{
  "n_layer": 10,
  "d_model": 576,
  "n_head": 6,
  "n_kv_head": 1,
  "head_dim": 96,
  "d_mlp": 1920,
  "vocab_size": 25035,
  "activation": "swiglu",
  "norm": "rmsnorm",
  "norm_place": "pre",
  "norm_eps": 1e-06,
  "positions": "rope",
  "rope_base": 1000000.0,
  "rope_fraction": 1.0,
  "qk_norm": true,
  "attn_scale": 0.108,
  "bias": "none",
  "tie_embeddings": false,
  "parallel_block": false,
  "init": "orth",
  "init_std_qkv": 0.0178,
  "init_std_o": 0.00399,
  "init_std_up": 0.0178,
  "init_std_down": 0.00399,
  "optimizer": "muon_variant",
  "lr": 0.00212,
  "beta1": 0.95,
  "weight_decay": 0.055,
  "lr_head": 0.00636,
  "grad_clip": 0.5,
  "warmup_steps": 0,
  "schedule": "wsd",
  "decay_fraction": 0.665,
  "decay_shape": "exp",
  "final_lr_fraction": 0.0,
  "batch_tokens": 131072,
  "seq_len": 768,
  "doc_mask": true,
  "z_loss": 1e-05,
  "train_tokens": 1025000000,
  "steps": 7821,
  "dataset": "wikipedia_en"
}
Each number is 200 + 40 x the weight over its row's rms, rounded and kept within 0 to 999. Layers, rows and columns count from 0. The size before them is the row's rms in percent of the matrix's.

# layer 7 attention output (transposed), 576x576, rms 0.144, rows 42-48,138-144,233-239,329-335,425-431,521-527, columns 288-431
092,169,245,238,193,204,119,145,220,215,198,234,276,147,51,238,214,252,256,233,169,246,166,251,251,228,197,265,181,229,177,176,217,244,236,206,136,222,212,223,175,320,241,198,223,233,203,186,144,224,209,224,149,148,237,189,96,161,145,205,218,183,250,126,300,165,149,259,233,221,198,221,163,207,203,199,206,230,64,136,168,211,191,155,184,213,252,219,212,185,158,213,205,224,214,172,216,236,106,224,238,225,174,260,267,204,174,160,249,159,227,256,195,114,152,212,177,237,214,257,214,139,161,281,182,191,182,180,247,242,184,147,196,220,178,194,286,161,230,148,222,187,184,241,200
106,187,151,154,234,185,235,147,223,216,211,228,247,195,235,123,172,185,199,160,160,240,168,237,210,214,227,213,174,234,195,192,247,264,249,136,144,179,197,234,230,132,200,210,213,194,163,179,221,167,228,181,189,235,205,162,258,209,164,242,222,189,200,177,255,192,206,278,224,255,220,234,201,155,178,225,280,242,260,158,204,165,227,207,224,209,175,192,265,236,167,218,255,158,232,227,249,164,304,210,282,209,264,245,179,240,199,238,205,241,205,161,289,126,216,200,156,238,226,152,187,167,181,250,191,259,197,140,175,136,203,153,227,222,212,245,159,225,198,292,185,217,178,190,149
120,118,148,220,135,222,228,240,288,251,174,236,195,197,222,200,227,221,199,147,149,141,212,128,255,152,141,145,135,202,116,200,210,276,126,147,241,120,181,149,246,209,157,157,184,170,118,333,200,234,185,236,188,188,169,146,215,186,278,152,242,175,198,256,258,212,220,171,154,203,209,181,194,144,181,191,251,242,190,223,181,166,216,155,156,157,202,176,181,208,230,260,237,240,176,193,169,198,203,189,235,266,257,261,141,222,208,264,140,242,320,202,158,206,100,224,209,157,177,199,201,264,189,180,257,218,158,99,178,200,247,208,192,204,188,298,225,198,213,201,199,194,177,208,221
112,210,251,171,141,199,149,226,159,172,200,276,162,230,228,236,248,221,169,203,110,234,249,187,197,159,205,276,182,166,238,204,141,243,130,169,186,115,212,113,177,104,152,210,166,144,237,276,253,267,216,177,193,176,171,149,179,168,274,157,152,206,80,245,166,192,179,222,175,180,239,237,190,204,345,235,292,180,245,176,238,146,180,147,164,171,180,270,243,140,185,192,200,219,250,170,221,189,233,187,202,222,219,206,173,279,107,233,129,175,188,127,154,194,173,220,216,206,151,137,163,273,178,136,245,159,245,236,188,157,280,153,178,265,208,158,219,164,175,138,177,197,205,273,224
110,193,175,263,207,180,229,234,212,202,169,223,204,203,268,224,160,237,210,177,168,190,238,165,226,250,132,242,231,244,223,240,246,186,228,204,220,159,277,211,200,196,175,221,126,259,116,182,156,182,196,254,204,266,164,193,194,195,189,203,203,220,219,157,189,189,204,199,222,196,136,160,136,236,241,233,290,236,235,116,232,187,201,263,191,224,126,260,140,96,188,209,182,215,162,286,228,147,221,125,240,171,177,195,220,196,223,185,248,255,248,172,189,189,221,232,231,232,120,153,208,170,200,168,197,189,251,203,224,216,176,228,173,241,229,205,201,246,220,126,171,213,184,189,208
107,217,199,167,191,218,257,300,237,187,170,144,209,198,185,217,261,220,217,296,219,243,241,197,228,186,211,201,230,150,206,194,138,254,198,171,181,248,212,203,205,239,260,230,126,182,126,133,192,211,131,175,213,222,196,200,169,212,238,154,229,201,242,282,230,191,235,186,165,163,169,183,211,208,270,196,185,152,181,128,265,135,180,212,195,205,136,191,244,249,269,152,213,169,103,174,191,220,193,214,190,178,247,172,235,180,259,191,224,174,205,265,172,209,195,133,193,204,225,212,168,227,179,164,182,200,194,266,209,163,186,195,184,212,205,294,225,261,155,186,290,210,149,225,188
096,185,220,199,192,82,174,239,151,240,255,208,218,161,241,185,219,174,174,244,216,202,218,191,200,265,173,215,250,225,209,218,241,143,196,169,248,233,194,208,172,205,221,211,244,164,158,200,162,164,186,142,214,163,235,228,162,194,307,193,202,166,213,189,172,256,191,224,204,204,199,172,229,284,183,180,171,253,194,187,197,263,179,212,213,279,214,148,186,160,216,154,139,234,191,212,115,194,198,156,198,204,238,190,212,218,223,254,240,207,278,232,137,120,177,187,278,174,194,252,148,160,237,174,208,198,183,224,213,168,154,181,193,222,207,253,209,293,129,236,246,164,245,235,249
080,250,178,220,264,240,247,207,196,141,264,182,160,203,213,254,235,161,124,192,236,202,193,168,179,290,267,184,211,167,157,191,287,242,191,202,222,202,145,216,164,199,165,138,150,119,137,226,159,169,209,144,208,210,147,102,219,162,227,205,230,266,183,194,172,198,282,223,216,210,216,174,215,205,264,187,288,254,175,236,221,201,165,195,243,197,257,215,189,184,226,196,223,302,194,226,180,241,309,173,231,217,190,226,145,204,244,232,194,168,154,223,265,244,263,288,189,181,222,235,171,195,234,184,195,183,271,221,156,197,217,192,192,230,226,200,196,250,230,173,192,183,175,181,114
092,172,221,227,187,167,158,197,202,276,236,185,185,141,206,245,206,207,189,213,222,167,203,158,130,187,211,150,221,234,222,174,196,205,185,145,221,259,240,145,129,144,105,195,146,235,173,206,196,189,214,229,137,199,124,162,204,197,145,178,143,158,214,219,152,181,238,285,170,238,241,175,261,163,167,163,149,228,206,197,157,246,195,273,181,251,214,170,192,190,179,227,231,204,252,297,195,181,144,250,205,247,195,126,215,258,170,212,182,164,158,216,228,236,148,195,177,158,197,191,270,261,215,185,246,181,183,192,208,178,232,224,191,162,150,242,211,179,164,182,229,203,161,277,280
096,241,168,245,169,186,191,248,167,175,258,214,231,173,218,202,206,176,150,224,229,256,159,180,113,177,227,177,234,245,263,248,178,185,268,194,235,181,139,201,132,227,208,195,251,244,121,136,166,206,234,148,190,158,213,239,214,192,186,174,205,167,254,208,148,204,194,248,167,192,173,151,199,282,125,265,207,112,160,164,175,237,208,252,252,198,231,241,154,169,138,236,174,200,275,187,173,263,216,159,145,212,143,170,304,130,163,228,181,210,115,200,179,235,205,223,173,233,146,173,129,227,224,232,206,175,182,183,254,178,207,228,214,201,170,246,196,183,188,203,236,216,192,290,212
095,139,224,175,172,197,244,215,195,225,185,202,151,202,284,203,132,228,149,178,211,164,223,159,202,197,180,150,171,251,190,210,211,139,212,173,204,205,130,229,218,237,251,223,255,276,265,181,138,207,141,143,194,149,191,193,181,152,211,253,163,186,270,238,155,227,163,180,191,119,247,169,257,192,122,218,134,206,284,242,204,203,185,209,234,201,227,170,200,255,238,205,198,189,287,196,195,160,152,233,88,212,216,174,200,154,187,139,128,221,265,272,273,224,216,188,247,188,147,214,202,185,168,243,180,150,141,146,160,214,170,249,180,174,168,230,148,157,216,226,209,175,158,146,142
102,227,239,251,183,253,208,239,193,147,213,268,166,184,184,173,247,291,114,240,151,181,189,223,233,189,238,244,210,159,143,190,169,222,194,151,174,231,210,209,169,167,209,240,231,143,201,162,212,177,183,190,194,139,266,164,155,287,227,199,151,229,226,193,233,168,190,259,243,234,247,237,186,145,215,179,106,271,169,187,268,188,152,152,204,143,216,115,189,197,147,251,155,233,219,103,207,182,207,182,212,246,236,199,95,162,255,174,207,193,281,193,165,185,245,204,235,202,230,236,201,218,178,168,217,185,246,189,181,195,186,159,236,227,188,261,143,289,170,231,309,227,181,191,192
095,269,165,325,181,235,181,150,181,236,259,165,183,156,281,161,149,175,222,170,191,226,208,229,201,158,184,232,202,206,233,240,202,197,158,266,190,183,220,190,185,144,188,211,238,208,221,258,254,213,202,180,176,210,194,285,210,120,256,216,224,167,233,192,278,240,110,238,261,224,256,169,205,216,186,185,221,133,214,203,243,234,215,202,137,240,207,215,173,185,216,218,296,240,162,170,269,189,149,257,159,199,159,181,273,213,215,223,172,231,167,176,173,228,160,145,195,199,158,263,190,250,181,125,133,193,237,173,192,215,206,197,160,287,215,202,192,208,196,138,171,196,187,238,176
085,232,235,127,225,188,256,197,212,213,252,167,197,210,206,220,201,220,184,207,224,263,219,240,265,250,248,255,216,217,165,169,167,202,231,304,193,239,193,165,261,272,173,193,253,223,255,215,208,206,177,217,199,179,211,197,230,199,206,123,252,137,227,259,217,118,212,196,233,205,242,165,196,144,207,258,239,191,190,150,254,230,154,162,204,159,239,265,168,261,131,175,319,183,200,192,249,202,194,226,295,229,204,234,166,207,316,196,217,151,193,108,241,241,195,202,148,283,168,200,248,162,202,280,247,159,256,155,231,163,234,265,196,176,147,178,141,192,253,255,162,158,188,235,186
107,237,246,220,140,232,171,265,112,256,255,187,207,196,257,203,200,190,232,206,234,214,201,199,167,268,213,173,182,218,134,268,185,172,165,243,148,165,228,189,162,176,208,195,273,188,214,174,220,245,248,207,140,152,216,178,177,221,196,259,224,222,250,252,203,148,240,210,175,161,198,213,163,171,130,278,224,161,130,223,229,182,245,251,215,213,237,234,235,229,186,154,228,192,227,210,241,215,237,77,198,207,200,172,162,149,244,250,187,194,179,177,182,221,141,217,104,212,191,263,295,178,214,226,206,137,156,143,153,191,248,241,199,195,190,218,172,110,77,187,192,202,249,147,198
080,139,153,114,202,179,154,203,204,189,175,175,150,249,121,149,164,121,162,185,210,138,207,194,224,156,234,217,205,184,219,215,256,232,139,225,167,141,168,204,223,179,148,194,223,206,174,162,284,165,94,213,264,193,216,246,218,186,235,215,200,207,223,191,173,216,168,146,167,199,240,216,226,136,157,186,281,269,207,151,188,204,145,165,200,193,156,150,183,275,159,183,190,164,208,238,179,165,211,119,201,201,249,219,252,199,200,172,263,186,171,181,196,160,321,204,275,147,216,188,187,203,191,154,187,180,127,172,196,175,220,291,162,266,175,151,206,208,183,171,157,220,294,177,239
105,196,180,195,196,171,210,233,223,179,204,168,203,230,155,198,202,205,168,166,100,224,150,197,218,242,207,142,180,162,157,202,189,131,147,270,258,153,136,145,212,190,251,236,153,206,173,194,169,239,156,182,228,147,223,238,182,143,196,281,209,207,231,183,178,193,254,223,206,169,217,216,189,267,252,168,177,163,157,188,241,251,207,157,173,131,195,211,179,203,180,153,121,254,216,205,179,242,219,203,234,139,206,168,225,199,265,208,223,220,168,165,155,175,174,262,199,206,149,270,210,203,195,122,200,191,280,171,156,232,159,265,210,184,169,169,214,246,190,178,123,124,218,233,223
107,298,217,186,210,170,275,157,124,195,180,176,236,159,236,227,154,258,173,242,172,157,196,242,236,269,243,249,212,199,199,154,212,245,193,219,209,210,220,223,247,201,190,228,181,207,242,211,191,220,250,242,149,199,256,205,203,235,160,194,73,232,217,205,169,226,210,196,208,218,217,213,199,100,177,194,229,220,233,181,212,242,225,211,184,226,204,117,256,222,213,146,173,193,308,211,223,266,139,227,230,116,202,237,132,179,191,137,263,178,240,264,227,184,307,89,164,226,231,195,165,221,257,208,212,200,272,176,149,280,191,199,196,200,250,109,217,215,216,249,205,220,234,168,220
104,157,158,210,184,231,202,191,172,228,284,142,251,160,230,140,176,195,214,163,240,177,170,235,146,281,207,223,234,186,179,183,221,188,226,174,192,293,160,198,188,200,187,182,194,195,192,161,276,171,189,159,218,216,245,227,285,230,105,183,226,233,262,181,229,205,206,146,154,217,170,265,189,144,140,119,180,251,219,116,161,262,228,200,258,240,173,169,167,122,254,187,205,278,206,245,199,235,187,108,195,202,163,298,272,217,261,249,231,231,233,214,140,208,155,211,142,146,261,201,220,150,189,186,193,195,226,208,263,216,201,169,193,184,178,187,248,218,147,166,175,239,198,225,251
104,141,139,105,181,243,146,189,179,187,250,205,231,214,215,289,180,177,258,186,208,222,162,249,218,218,202,174,175,250,184,176,233,209,234,272,263,186,155,173,235,173,152,223,143,238,245,196,173,247,214,198,201,140,208,148,194,135,187,252,205,206,178,233,143,201,240,187,113,240,234,106,218,243,142,275,181,103,123,221,159,164,217,193,196,166,249,186,129,230,197,150,230,179,200,212,147,235,189,238,235,160,181,217,199,224,241,283,207,186,204,181,218,192,147,231,172,167,209,244,211,235,245,148,192,177,204,205,165,191,192,168,237,259,212,199,174,177,163,232,173,116,241,119,194
102,199,285,131,211,200,258,198,146,153,303,263,232,216,197,212,190,212,145,150,233,104,206,247,183,279,217,217,187,220,236,132,242,185,272,224,219,194,182,200,183,224,197,172,278,181,184,192,164,185,223,165,192,171,175,163,144,203,159,152,128,209,167,258,125,204,228,174,178,145,211,248,196,192,127,188,204,147,262,261,81,228,224,210,235,256,247,172,231,139,223,265,196,169,223,200,173,185,251,223,161,230,172,210,135,195,182,148,239,204,281,210,249,207,197,223,175,150,156,179,180,195,195,240,201,238,158,149,248,195,240,153,256,173,168,164,246,178,168,230,262,143,230,183,185
111,113,180,178,220,222,186,220,177,160,222,136,182,185,169,285,248,120,238,251,239,203,239,148,146,214,172,218,244,115,280,198,279,208,224,158,133,205,240,169,193,205,196,163,169,178,186,146,237,227,190,215,186,180,201,184,198,209,272,222,205,256,184,243,270,198,192,214,251,222,193,266,211,271,252,198,263,188,144,196,122,184,169,199,158,152,121,202,134,216,261,274,251,164,233,204,230,187,219,266,202,205,128,181,136,235,205,169,218,146,206,279,174,191,310,199,195,151,128,220,167,173,172,152,143,218,205,311,233,310,240,266,206,193,192,192,234,200,220,175,159,262,221,169,200
085,171,131,204,148,168,236,204,186,220,256,173,223,209,213,183,208,193,242,131,178,193,248,123,189,189,161,198,204,186,121,281,213,156,223,174,240,266,162,190,198,149,157,251,220,229,216,143,238,263,265,228,187,149,164,275,178,202,202,150,207,184,141,286,147,205,190,186,190,208,220,191,171,194,181,266,229,133,221,153,188,206,139,165,264,234,155,188,229,128,195,184,122,148,112,161,169,189,196,236,219,96,233,157,197,233,164,202,232,235,140,144,195,169,224,171,232,159,188,219,266,235,253,153,145,234,162,196,195,240,224,238,164,173,204,210,167,221,204,245,145,202,242,217,221
109,156,176,183,271,235,171,176,222,149,226,240,147,186,190,235,202,204,192,203,192,275,224,225,256,145,200,231,276,160,210,178,202,236,179,189,150,184,161,250,213,280,153,156,236,181,260,203,189,181,222,196,222,217,148,211,193,210,146,223,213,296,163,177,180,217,216,129,197,261,157,150,158,166,224,222,164,255,304,189,203,188,202,206,122,74,244,221,203,249,260,169,223,199,118,171,206,134,161,192,157,261,182,181,243,209,197,153,185,106,200,149,235,225,164,196,216,170,183,231,155,150,255,229,150,262,186,246,140,222,204,190,185,181,242,177,216,154,199,115,173,199,207,127,190
108,188,243,149,288,209,216,109,275,207,214,225,174,184,187,219,202,116,213,204,226,177,236,251,116,223,229,225,121,224,252,166,173,221,204,172,198,187,201,239,221,201,198,180,252,251,291,225,260,171,120,128,222,239,171,227,254,154,209,257,194,218,195,266,169,190,127,137,203,189,133,197,115,241,155,153,191,205,262,196,153,180,199,269,189,193,204,238,209,186,239,180,211,183,213,222,267,134,167,178,225,197,174,172,222,178,249,156,205,216,202,186,179,202,181,208,237,209,187,157,255,162,204,205,237,151,232,295,172,176,217,239,129,161,146,150,185,185,182,168,116,186,108,154,209
107,181,201,189,172,210,232,190,147,173,258,205,209,163,256,252,183,157,208,162,270,229,254,238,212,162,225,202,200,169,121,221,247,220,173,157,234,149,234,208,121,129,146,234,202,203,209,202,173,180,223,232,196,221,177,185,179,267,237,229,183,220,213,154,224,194,252,220,202,234,240,176,245,184,166,198,165,175,236,198,226,158,181,225,178,191,201,152,216,149,209,224,159,173,111,216,145,223,197,242,210,199,184,232,142,207,239,126,295,165,227,172,192,229,200,146,257,179,248,203,161,143,254,182,204,324,145,134,167,224,198,198,205,221,166,179,244,269,246,243,211,149,258,121,225
098,180,201,188,240,247,207,228,233,181,234,236,183,153,244,215,231,114,204,197,235,215,189,205,177,208,179,219,228,141,242,166,178,188,230,199,162,209,166,185,201,265,193,165,306,175,144,169,171,188,104,208,194,238,114,143,238,143,163,176,224,184,254,230,179,187,116,182,208,144,220,286,203,177,207,183,173,227,203,202,180,184,203,132,186,238,243,190,239,221,231,197,196,230,207,161,236,173,214,217,208,141,202,251,230,195,188,111,143,175,216,184,129,225,226,162,263,214,168,140,235,219,151,228,213,166,194,236,201,203,206,207,245,248,191,103,247,228,250,165,263,160,223,231,185
101,237,132,208,139,249,209,254,165,273,256,259,220,252,234,199,117,225,194,241,222,202,172,225,224,217,142,179,239,227,136,222,162,169,144,173,242,173,204,286,221,212,249,205,235,216,269,219,211,224,213,248,276,238,146,152,198,218,165,184,147,216,215,203,235,194,228,272,150,196,232,211,228,202,170,155,150,223,141,197,203,216,228,135,163,199,166,182,145,153,158,238,161,260,231,262,217,245,182,206,176,242,176,261,181,216,163,269,176,185,188,229,218,218,228,231,246,213,207,175,185,173,244,214,225,206,198,155,172,240,179,222,191,191,158,199,188,177,179,236,256,202,304,166,222
099,185,203,197,158,199,246,164,208,180,140,205,221,213,201,174,195,230,183,198,190,187,122,268,229,209,231,137,208,235,220,197,189,202,182,255,219,221,150,250,235,162,171,177,237,152,197,201,177,195,176,189,241,229,146,228,178,221,208,179,173,86,196,107,232,189,135,183,223,266,173,183,207,140,230,253,162,220,267,240,303,192,152,210,281,161,207,226,164,158,149,174,178,179,180,194,239,262,140,279,205,205,234,239,257,158,180,236,193,300,239,176,184,166,155,150,275,162,152,128,150,198,143,269,198,229,262,198,275,205,197,135,244,167,155,198,267,232,240,262,165,198,156,177,185
079,212,221,245,193,255,258,211,256,257,199,232,230,163,229,207,245,188,204,280,231,205,192,204,231,253,199,193,224,180,204,208,215,229,198,142,174,209,135,175,159,232,180,237,220,167,195,206,167,198,249,110,179,211,185,109,230,167,219,240,189,220,213,148,291,285,195,175,166,240,197,135,158,221,225,217,205,241,244,204,214,322,273,186,229,170,274,234,229,177,184,157,227,213,169,147,191,174,199,196,197,240,130,192,140,149,258,227,130,150,125,169,216,184,177,220,112,173,186,122,155,208,113,194,213,246,261,188,221,231,218,213,230,181,154,196,213,294,222,195,257,146,157,236,177
087,205,260,280,177,178,213,151,159,186,225,227,175,148,141,182,158,219,195,244,221,187,272,260,161,208,195,118,191,165,166,215,155,218,243,219,166,209,197,202,250,221,173,184,177,224,236,173,244,113,183,224,215,233,185,125,194,190,238,126,199,227,217,221,223,200,187,213,172,166,212,181,206,152,144,150,215,211,224,213,155,195,126,216,202,241,185,150,205,151,174,136,205,259,231,227,196,283,140,157,222,195,174,205,185,231,131,171,201,217,253,231,124,243,257,195,216,206,224,207,261,251,249,246,237,191,109,244,254,142,214,201,122,203,201,189,246,95,232,249,260,167,210,191,168
092,160,150,169,230,185,215,165,170,202,238,208,197,212,173,205,244,129,167,264,177,261,125,123,239,220,176,225,198,158,287,194,276,244,192,269,151,215,177,198,155,220,235,230,247,154,218,120,171,217,136,148,217,192,213,207,178,153,162,182,215,217,243,99,205,227,168,245,160,140,160,170,209,257,230,229,233,169,233,220,213,178,165,153,284,224,155,298,202,189,179,201,248,299,247,226,204,227,255,231,174,243,194,190,199,201,101,225,190,220,173,232,201,172,178,231,258,239,86,215,233,193,203,177,174,264,221,226,268,223,144,224,189,223,254,220,169,181,187,192,151,232,189,206,204
101,219,229,219,246,182,175,190,275,223,184,234,211,208,154,215,226,215,197,190,183,247,169,172,302,186,226,169,164,175,237,129,246,221,271,226,208,259,134,228,214,244,296,171,215,191,216,167,181,138,252,214,217,226,197,239,186,113,196,163,202,152,197,177,172,278,259,228,231,202,189,188,225,162,218,190,107,142,114,285,236,180,206,229,206,180,212,262,235,282,182,173,215,178,242,196,211,196,242,200,114,191,242,148,236,141,156,167,178,223,181,215,244,164,177,183,276,218,161,169,165,155,202,262,202,194,167,250,186,140,187,151,270,181,217,216,153,238,156,221,164,196,178,215,205
093,215,256,230,182,149,211,254,211,138,266,180,186,238,157,222,174,242,208,243,175,136,232,192,207,180,144,195,189,189,187,153,139,257,190,181,156,204,167,170,239,168,183,165,200,147,226,201,205,202,289,150,169,181,222,229,188,175,191,178,231,273,218,275,282,252,238,200,212,182,169,170,235,165,231,60,174,235,221,182,219,148,177,174,198,186,251,141,220,257,153,197,180,131,199,134,256,193,212,236,179,225,217,192,253,176,220,162,189,200,199,233,217,180,203,200,174,198,226,203,169,172,230,282,189,224,149,112,222,176,239,134,183,125,194,249,253,217,141,242,204,251,170,210,213
091,173,195,212,258,163,231,108,275,239,102,210,184,142,234,189,190,168,212,188,147,218,129,189,237,193,195,206,190,223,200,230,206,160,114,236,202,231,223,195,148,122,238,212,191,175,261,242,207,172,201,215,170,249,303,255,245,178,185,279,223,188,235,132,204,180,133,216,262,250,239,223,200,220,201,190,202,161,215,225,195,201,142,230,221,147,138,231,206,177,123,142,256,223,237,143,212,214,170,201,194,232,200,213,165,142,233,215,230,157,182,175,194,142,208,188,305,278,176,238,173,198,129,194,223,165,241,267,156,194,181,251,212,182,197,200,187,166,197,180,174,278,206,234,241
118,173,194,252,224,140,251,140,199,206,192,214,187,169,208,155,181,253,234,219,173,158,202,182,228,252,237,227,133,192,134,161,232,173,166,108,199,169,210,150,245,172,238,222,155,204,261,239,163,190,191,228,283,189,177,222,217,144,202,209,178,207,97,175,160,307,193,125,272,238,249,173,161,163,264,208,172,163,219,219,224,185,252,195,209,175,284,247,237,189,164,166,219,150,146,180,225,274,260,212,183,200,225,248,221,230,169,106,213,217,241,194,264,202,234,236,220,198,176,170,106,189,200,236,162,220,252,194,215,137,178,190,174,194,166,245,176,219,255,174,239,266,188,226,191
100,229,243,198,142,230,221,254,204,205,212,193,174,261,228,225,238,173,243,228,210,249,233,212,183,127,205,206,204,167,266,284,131,203,244,146,174,228,179,237,130,286,215,177,164,162,236,202,139,198,221,253,150,264,178,195,279,195,188,181,214,140,226,213,197,243,177,211,178,160,106,264,209,175,254,181,102,166,231,192,220,230,185,235,206,223,246,203,108,168,200,218,168,164,212,154,155,239,223,240,148,209,249,229,210,201,128,173,240,181,197,170,201,237,154,190,154,213,243,94,238,230,191,129,163,220,306,264,184,200,209,154,237,167,197,196,72,208,230,150,222,240,149,173,213
122,147,197,280,233,252,245,181,172,232,158,193,225,186,189,203,220,143,261,214,266,144,237,228,160,211,174,268,227,192,368,252,169,258,205,248,252,247,224,220,184,239,194,132,216,191,179,223,159,225,172,174,213,187,220,235,186,248,253,157,215,185,230,205,136,207,109,195,241,132,228,207,236,205,195,193,268,173,173,224,220,205,223,212,260,200,185,218,147,162,281,235,242,177,154,197,205,191,189,159,142,192,221,221,186,257,169,188,239,149,303,233,179,249,282,209,249,188,233,167,209,213,200,238,220,226,155,230,237,227,217,196,203,288,197,215,222,242,189,227,238,228,129,153,240
127,128,222,227,165,189,121,210,199,223,184,196,185,226,222,153,176,240,182,211,260,180,180,236,293,173,207,223,220,199,232,215,182,206,173,185,179,202,161,261,188,205,261,157,179,199,254,182,131,142,163,234,270,266,171,255,212,198,198,286,186,258,153,191,255,243,193,166,129,223,222,192,228,189,307,228,146,189,221,229,213,124,223,209,265,239,247,178,161,166,193,191,244,149,121,174,166,142,268,238,187,204,244,158,215,188,165,163,188,213,154,171,176,170,187,231,183,190,251,161,282,175,172,231,208,242,172,220,129,204,175,217,170,201,164,141,243,221,158,181,204,251,214,175,185
119,174,185,211,273,155,146,163,217,235,125,203,169,200,183,259,232,154,190,218,175,189,249,215,169,213,239,211,243,200,217,231,229,252,182,231,236,120,247,211,237,224,206,213,199,219,205,183,176,129,232,237,173,229,207,209,205,228,210,217,211,210,173,238,148,97,249,202,235,303,205,146,207,253,234,258,226,212,126,151,203,199,182,215,217,144,191,230,233,350,160,211,250,247,215,160,184,140,226,260,258,212,168,142,175,224,230,209,203,214,151,194,227,153,204,255,143,188,157,227,181,232,141,162,218,265,212,153,195,174,237,146,207,169,187,279,177,210,252,249,187,178,276,176,174
125,183,219,229,193,195,137,151,251,235,224,198,236,197,236,189,204,204,165,253,132,223,187,101,227,125,177,206,151,142,239,237,220,224,191,119,159,194,123,173,226,187,302,206,193,216,163,190,274,176,251,118,187,262,171,270,210,178,251,226,121,224,185,246,174,217,174,191,199,195,157,265,246,216,232,196,225,201,159,215,166,235,188,210,155,193,167,202,236,197,238,196,210,223,221,207,251,182,218,226,107,247,224,259,270,156,216,229,222,173,174,174,274,185,144,290,221,129,223,210,243,209,174,163,228,237,160,235,222,226,206,259,90,163,186,207,234,139,262,216,169,236,168,231,205
114,167,171,141,242,204,153,164,249,265,210,156,150,231,118,202,257,222,216,178,168,270,220,218,226,158,202,190,197,167,148,226,196,212,170,182,265,198,195,193,289,197,197,248,139,192,216,166,235,229,141,211,113,228,248,277,242,234,165,105,246,227,259,201,205,195,244,196,182,170,148,255,196,148,163,147,244,188,135,175,273,232,113,148,214,162,208,250,220,239,147,190,148,198,188,206,239,138,175,83,216,214,186,230,226,239,210,150,158,184,192,164,230,200,193,241,232,246,229,258,264,225,240,188,190,217,274,203,181,203,171,221,203,180,221,171,196,195,272,131,137,234,195,209,194
# layer 7 attention value, 96x576, rms 0.221, rows 42-48, columns 288-431
105,215,191,216,163,250,208,296,214,203,153,242,219,266,249,221,209,246,218,204,204,244,230,217,210,182,203,129,230,195,310,214,210,97,206,161,219,185,250,252,195,187,123,115,179,192,184,68,160,224,144,199,227,196,226,219,193,251,209,270,231,205,150,220,261,226,157,210,236,175,192,184,161,264,191,195,191,268,195,197,182,244,239,228,191,200,208,168,168,256,211,226,76,200,216,182,142,207,210,229,232,178,207,184,246,160,166,175,276,203,171,134,243,178,138,240,286,183,234,147,163,159,214,201,236,240,224,213,199,219,225,225,167,220,178,199,105,192,190,119,122,210,249,194,165
099,221,174,219,237,200,251,248,165,185,144,141,185,174,206,213,149,196,201,217,251,228,213,192,205,225,181,239,126,176,190,225,190,196,225,231,245,180,163,221,200,205,116,101,191,178,255,299,181,188,154,203,206,222,282,283,228,152,221,246,146,226,179,195,267,215,184,151,138,117,159,192,170,209,171,216,205,87,133,217,227,184,241,104,179,192,144,196,217,218,237,178,251,203,167,225,220,149,157,201,184,189,197,202,157,195,172,146,162,213,224,163,141,177,260,181,238,170,206,181,233,180,167,206,173,198,221,208,223,189,180,239,187,178,107,161,256,254,166,184,187,252,155,227,274
099,190,193,182,275,278,229,264,281,214,164,180,113,238,171,213,164,267,175,206,187,241,219,224,193,225,198,226,214,194,121,225,204,177,199,142,142,224,186,170,187,187,237,197,193,168,268,176,134,210,141,205,195,205,195,165,180,242,191,274,188,213,232,182,225,198,222,187,168,194,227,259,195,208,202,229,205,230,238,139,254,105,125,232,284,220,136,103,198,221,179,238,227,222,230,168,206,164,222,189,237,204,219,301,205,139,194,166,245,189,160,115,202,173,241,184,200,183,205,155,239,200,220,227,210,189,245,236,181,192,225,167,252,190,213,127,169,201,183,179,167,204,248,214,237
100,221,190,139,233,276,263,196,272,208,195,217,265,220,191,175,155,249,253,180,239,229,199,220,231,246,212,211,191,160,135,223,226,226,231,220,235,240,255,137,188,195,213,173,177,95,218,176,229,160,251,158,182,175,221,256,210,175,137,187,252,179,211,227,167,216,296,181,135,279,190,131,182,250,159,218,207,231,275,207,173,128,282,200,183,162,131,98,103,179,185,218,206,162,112,214,114,244,171,176,214,178,223,143,240,170,293,224,193,209,163,276,222,208,115,187,149,182,216,265,232,76,226,189,181,179,258,147,225,194,192,204,228,168,169,184,227,274,214,203,251,115,198,181,211
096,180,160,178,273,169,216,184,185,202,198,201,281,148,239,189,199,124,196,190,219,203,196,233,190,163,211,164,217,210,204,211,266,206,190,187,213,212,186,170,228,230,161,198,191,205,182,250,186,176,197,189,175,159,167,233,249,234,262,193,149,134,188,166,166,227,190,179,208,152,210,179,277,209,209,216,200,223,173,216,138,173,236,139,207,234,192,210,214,161,189,238,174,194,182,207,207,177,119,244,165,191,202,177,196,182,154,268,209,203,303,210,219,210,189,200,216,211,243,193,150,241,230,198,205,205,157,218,212,216,188,235,194,173,210,147,133,91,213,193,221,183,121,207,229
097,198,214,161,261,75,266,153,151,188,214,172,188,208,190,149,167,195,221,188,163,195,209,247,134,135,177,164,176,235,190,226,173,196,203,238,242,214,244,220,242,225,184,199,206,131,271,191,252,264,205,173,211,174,182,127,188,163,147,275,271,250,310,170,135,210,235,227,222,156,193,254,146,254,168,183,220,213,224,196,122,210,235,152,267,188,284,336,238,206,205,151,203,205,225,192,138,207,213,178,239,205,223,226,140,218,221,198,238,217,188,135,204,189,213,151,227,158,164,149,194,200,177,207,216,203,159,151,169,209,184,211,187,139,60,247,242,181,199,223,207,148,200,226,247
099,230,187,159,156,239,203,165,188,214,234,215,197,172,232,214,237,231,214,214,174,219,164,200,201,124,199,216,170,133,179,213,218,207,178,162,207,206,239,237,203,186,267,257,133,187,162,192,197,237,246,243,206,201,193,161,161,251,161,246,183,268,233,192,216,190,114,166,166,207,155,222,251,180,202,232,126,136,156,260,137,206,299,171,202,196,206,220,239,190,221,232,165,192,205,206,180,244,199,214,243,146,178,166,229,275,206,119,284,234,178,246,149,220,190,261,186,132,223,208,162,183,168,210,204,190,199,264,80,164,166,202,180,212,249,151,278,143,181,127,160,202,242,179,157